Weights of a small GPT-style language model, trained from scratch on English Wikipedia: width 320, rotary positions.
Each number is 500 + 40 x the weight over its row's rms, rounded and kept within 0 to 999. Layers, rows and columns count from 0. Numbers have three digits each. The size before them is the row's rms in percent of the matrix's.

# down: layer 12 MLP down (transposed), 1280x320, rms 0.0315, rows 898-917, columns 64-127
# up: layer 12 MLP up, 1280x320, rms 0.131, rows 899-918, columns 64-127
down898 102:476498460507474590546441521493490512454566457540432536510491486578431459503455522529466437580508545521522547465487545492519519499526455426522439458512483467510526444476508483491534473583525537
up899 108:427480566526554532482527501456486529506440533539495442464473461527526500463473514519501522472528476500597536491547474469535461416469521439532566461522483505532431496504530485543439456554570511
down899 105:519475463556439463548503477444476471536433566570539563527445467447496553488467551519515528539512502529532560485457538489481500482467518612482451498532469440465460461478567467533472514540534455
up900 106:513499420427465499516524517502511479498487495482523548522459550532429567537504521416501535464495532477421480560491515521539468558466514488507535498440527525494521466560459509521512447479521584
down900 103:566410511536512493563528466505471494440483588595515481544479521484562519535506472531521505529483463443476490522450487528533536499501493522506475471535482524493539540478505460517441432492483460
up901 094:538470535586511464448536481502409444479489517464510463501480479471488514451482518410528490470480449536495511467568520449480477498584552532518418399477558520498525532533462577504521479481555486
down901 099:543555423444484467526463488546481555516468558537506430464479530510519482502481439462519498478432532465523535500541459534454512498525507480528496503474479455530531543476524400512491483537481428
up902 107:438426522475429472504526495449499543499518480509562521521558587592481516504618501495585484487482509483492539501495503495470432525470568557507466468493426535536453511490524432499545490484495494
down902 107:468454503477563449488432519558454491561522481417568533518455507548517510566422454536525429500527520481477493471496432524549494558434481461564499573536523531554480525505493504460500444542493486
up903 099:537557526563544564509423507475525513511490492477475503529498503493488502521441454492495523462499549524445420477446494529443521479511511514479512532520510508518507412587474565482571534487559468
down903 100:465554558532512482541545492504453535516441426479418516590444488484457521491418553438533517492421464474462469519535453554460508477536543481374504473513523475520439509544477538483546532504538531
up904 091:386442503492460432483513483548493492544533571467469534458478446442410527457546535499498517490551489486517541491411466440498471435523462486464528487504538531507478513437489515495506472544526418
down904 087:615463489508492506468502468474483490536525474464525509573461454451513462392486493514414480523424493480514550504432531497507544511448487552523483458494549506513486524487434496528530543455527478
up905 104:477475537552580522508522488529493493519446462528580452505530425507576427436476479525473415539468538420498507521551432456492474548485469500597527476528505552438488503525444464550424496493445459
down905 102:487505581497503480480596580462497549421550616446486500457474517545469577480477467458498491448457544467453520479501483487463451541526517511493468528495484524533531534562491436483492546543453461
up906 104:469499562481492534526389475478534542530536554522570501499499471525428485520439497431524589507531541453511547480538540498521516473508550549564533513498572485467468533469468403420500506454483484
down906 106:458573553493503499484486485512573507476469471484541553549489481489483542491459458447467422566514492488478493578507488471485444468405510515509559512549527540528512553532496525535522579508463494
up907 095:499432549510575495490506504481488513490460513551495537478425518562533487475486520531496462472508471511468507540435595567468440474516485492458423506499445468543496561537563524535544453457551482
down907 095:477486515463539580502444531562525468486576431512460501485419484492458487507473428482517536515481513519552529565422516524471511593500502549455520511502530532493440516525498476554483534525551526
up908 096:527484509520502445479562483470604504558523452365482545470498545462477546462568546473543580516511496519494487450590473452495510487520453527513570460459477524515517521538486480500519565427470500
down908 098:429465480543455527480519474465504518503526527544460525466561569449479543449520524530503533529559536515444516556486550500462483467530476456488544578496498561433476509544548423476544492465507498
up909 102:499442466445495470514484544527586460459530616537455494511485446491476463514534467534542447534549554431468503489530436511577509558450448567514486457586464494461508483384521482478540483435485538
down909 100:483519494474512541504538421558519548535527469519507525579509399499490481500492493484479547478505495457539488497526590497539528494441523551539548499501465478553421515528507531528507509507556491
up910 104:522563523417530469434515468480493547501505506506476496556459479584448532496577440483515399518500445446554440518497531498462513462553459483497531537501493522501474533554528577449516486456530491
down910 110:542543544512561483507442492462473512496486544533487462497560443443531560472463533491468498527478490500496440441490584566477475514537418519531540557482474565504412494548479450459540556487502470
up911 118:442490511541490558503518472477494516486515500612483495565517483534457506503481489456500476498483543532560540503469487513433482471555459440488512504475540467557462482477505472504518474442547443
down911 116:449481416525407507444572434468451568457472477512507547535505519546435474565413434514549580488506490549492482514513447456526531527478503489555516476601500496538540496591521531561540526516470496
up912 095:524564419507462474504509505499430473552493463529521538566474513506535492482552500506521528467521507506515567507531474412506542504489434478556466548477524473508482449523515537481527516556509530
down912 097:492506432563508447553487441545453507488536532544441508481466508508513475535476520511464550497579478524527521525506498452466485500480495461435493511463547455521495462468565472453445559549563540
up913 107:429546424533515552502510480494450464581563482492530446464503521474446587538497556509532448479484502451527498555497519530506413514597517487488480550544536541510509575451445510459461475515401539
down913 101:483466480521500469470457488441463548501501542495458470480484503380556568458506485492479427482558483502544512508467478548537474492534565471454485531503571499527545527469446497469431561565481564
up914 092:427513466537526576546475512521530455548525467478515482469583525538521487469510485534546523510504501464543515461388526423484476499482466529531507494443487532559546487447525507466521528541448494
down914 092:567544564587451494431492528463521477439477484498518449451516513530516459524528530462505539495480467455561514488521549544533361495474465508530547413492557525669471502484557539454472478542486505
up915 088:538519506575538463461486541507485482487534469466487531506411455535470435526524430447444496527488499500461536553528497486533449457507509514490441518566479497522477506509457459457537494526538468
down915 090:513498534442489492448422580475548469443514475514575496534415510500499473510524586519428510500441437469534469454483572446532520548532502561553529473494502503449499497495498511526511545494458481
up916 099:497536518534463527553448505460508510500544496549499591508466433433506505517543512509513523521521445566516472565467519453493458483448510473518553465580476522541441507458538553481484452527504527
down916 095:441534489492465494440445502526504511496538572557459544455427514464480454516492505431476565522491514428499490496505487467502429466421513450470540531567526546504579532444472538506473528480431453
up917 097:538483487512472492453458557479505465439466496456402487553497445383487522517438469547462471560488446495513528510514502531526440463488512542522526453448462492561521485464508507492577516498511521
down917 099:469510507483462405506479560526462558519530499465442531471514566466496534555480495550422500514499505499519588516498497545566472510418516467510494421572563547510520489453503474497525537539552485
up918 108:532535497504540494469431491534604482518495481474482519557503479545488478572552551538461492460389542455480541535453464514549516553431487522536587518507449471533515496561453518584511494506523533